{"num_attention_heads": 2, "head_dim": 32, "vocab_size": 32000, "norm_place": "pre", "rope_fraction": 0.5, "bias": "none", "init_std_down": 0.0, "optimizer": "soap_variant", "warmup_steps": 38, "decay_fraction": 1.0, "final_lr_fraction": 0.05, "max_seq_len": 768, "train_tokens": 127100000, "max_steps": 4030}
Each number is 128 + 24 x the weight over its row's rms, rounded and kept within 0 to 255. Layers, rows and columns count from 0. The size above them is the row's rms in percent of the matrix's.

# layer 4 attention query, 64x64, rms 0.204, rows 0-10, columns 0-63
size [ 85  90 131 128  89  90  93  76  91 122 117]
[[ 74  96  98 113 133 139 103 121 156 153  80 158 178  90 147  84 124 130 130 131 115 173 126 141 109  95 114 122 160 105 104 149  84 126 142 117 151 149 129 112 104 142 169 125 108 133 155 141 167 119 125 124 147 116 105 105 127 140 110 158 142  99 113 108]
 [ 98  88 124 102 136 160 102 111 120 133  91 159 103 106 163 122 134 168  83 137  94 145  97 135 149 118 121 117 159 103 105 154 130 137 138  94 112 154 113 128 122 135 161 135 144 107 155  99 129 114  96 105 127 159  92  81 139 183 144 118 141 149 107 149]
 [111 139 157 132 113 134 126 182 140 132 154 132 153 103 101  88 142  76 132 163 178 122 146 133 108 119 131 129 145 119 115 117 105 144 124 129 140 141 120  61 120 102 117 126 107  98 121 123 101 109 119 151 115 169  95 129 113  79 131 140  88  76 146 134]
 [130 153 111 141 119 131 134  95 114 151 110 148 165 146 119 159 151 181 186 134 127  87 128 136 132 123 114 113 131 122 147 126 140  89 140 134  85 137 157 148 133 134 107 114 170 146  99 176 140 129 150 127 175 102 164 131  95 157 116 158 164 138 125  99]
 [122 121 152  95  73 123 127 108 129 127 149 145 112 104  89 134 110 120  91 111 107 124 132 128  97 119 171 105 165  96  82 119 120 121 128 107 103 149 118 102 163  94 127 124 101 128 133 139 118  90  81 157 104 165 117 103 150  84 146 106 114 119 144 165]
 [116 128 130 158 141 122 112 119 138 164 121 131 107 162 160  96 136 131 128  86 140 167 133 121 109 131 117 143 102 134 142 130 115 176 139 164 210 112 129 116  94 139  89 141 130 166  85 129 138 136 169 106 148 149 161 145 124 100 127 132 156 143 119  93]
 [117 117 100 129  87 132 147 105 125  98  73 147 107 107 143 154 123 131  94 127 115 137 143  97 106  99 166 137 132 140 125 113 196 147 116 138 147 127 122 109 150 126 111 160 145  91 165 119 156 144  83 184 143 120 148 160 146 149 118 154 112 131 153 126]
 [ 77 128 124 116 156 117 146 139 115 108 127 114  94 176 155  96 150  86 126 161 113 123 110 158 130 121 151 126  94 143 122 106 138 157  94 118 159 128 178 103 171 125 138 153 109 152 111 124 124 123  94 113  94 136 114 121 138 154 187  86 137 141 133 144]
 [128 119 118 180 121 103 126  98 129 108 113 131  98  84  89 112 126 174 106 119 100 105  89  86 155 143 147 146 148 157 112 102 125 126 142 129 100  87 112 115 127 111 130 121 126 113 117 110 147 162 127 125 151 134 130 109 103 140 176 106 148 199 108 119]
 [154 127 134 138 125 122 112 108 112 104 137  96  96 167 125 154 131 150 130  90  98 130 121  83 141 166 122 138 120 117 140 108 136 121 120 152  97  61 130 187 104 143 103  96 148 141  92 115 149 155 134 109 152 108 156 138 144 118 145 130 153 185 104 117]
 [ 92 121 138 100 118 134 156 149 148 126 121 130 111 108 137 132 139  99  94 151 117 145 108 155 129 112 121 112 156 131 122 162 159 164 148  84 153 172 131  78 143 105 147 154  99  98 164 116  95 104 101 135  87 154 100 113 130 140 133  88 109  85 129 157]]
# layer 4 attention key, 64x64, rms 0.199, rows 0-9, columns 0-63
size [ 69  71 111  73  69 138  92 119  73  95]
[[181 136 134 182 121 120 113 134 137 126 158 171 108 117 112 161 166 187 135  99 122 120  95 142 116 174 119 136 147 136 134 149 121 114 125 114 122 151 157 106 130 132 126 174 140 106 126 135  83 107 157 112 115 165 143 145 128  80 151 118 105 123 156 111]
 [157  85 120 125 116 124 136 147 124 152 144  98 152  66 112  89 110 104  97 148 136 155 111 124 115 130 152 140 121 144 130 136 105 117  88 145 216 115  97  97 134 158 124 131 138 140 149 152 123 129 132 146 146 107 120 135 153 117 152  92 129 137 167  96]
 [121 118 155 109 122 154 127 137 123 159 168 163 140 127  95 126 136 122 116  91 165 114 167 120 105 148 143 108 143  90 127 127  94 120  76 122  76 115 111 112 161 170  93 132 151 110 122 140 147 103 114 135 100 153 135 120 143 118 183 142 111 136 179 126]
 [133 120 125 125 120 102 147  98 132 128 173 152 133 112 101 161 163 152 159 107 135  94 139 133 112  97 128 103 163 117 136 132 163 119 128 107  71 120 128 141 146 156  89 125  94  94 126 177 110 108 146 107 118 116 150 115 130 165 177 132 116 179 159 125]
 [130 115 157 115 140 201  74 166 124 157 139 117 137 140 136 116 112 148 120 115 121 110 116  88 110 171 146 128 120 129 108 164  95 112 112 100 121 144 107 136 119 163 161 116 150 135 160 131 151 125  77 132 113 158 118 124 110  80 132 172 146 120 112 135]
 [ 97 144 119 141 186 125  89 155 136 128  93 116 139 137 147 125  93 139 121 142 164 146  88 129 141 152 109 134 148 121 164 141 142  88 102 115 146 148 155 161  96 167 127 154 111  97 168  77 128 133 137 148 153 130 131 139 104 176 146 156 130 135 104 113]
 [ 83 120 115 123 111  87 115 127 152 117 101 156 141  91 109 130  98 133 170 136 139 157  78 144 103 117 118 145 151 105 111 158 122 125 111 123  93 140 102 126 177 127  72 132 100 143 157 141 161 156 134 106 103 123 132 157 169 119  86 141 124 101 125 133]
 [101 146 112  97 132 127 190 141 137 117 107 163 110  89 161 153 117 100 112 143 139 126 115 175 134 104 132 115 123 172 149 129 124 137 125  64 143 156 169 102 148 107 114 145 135 140 143 117 145 103 132 111 127  95  91 123 119 152  85 118 123  85 127 148]
 [120 127 117 122 124 119 140 187  89 137 146 181 167 111  85  88 136 105 117 123 114 115 156 180 101  78 143 111 139 104 139 112 150 159 132 118 158 123 107 121 140  97 124 112  87 128 138 144  96 123 133 104 120 104 111 125 143 113 132 143  79 115 161 110]
 [139 132 107 119 132 133 137 122 144 115 119  87 136 155 159 121  83 116 147 166  93 150  88 113 166 112 119 118 100 143 116  97 130 124 127 144 164 116 132 170  97 116 143 140 139 151 129 123 134 151  87 142 163  64 119 162 130 149  84 127 147 100  88 158]]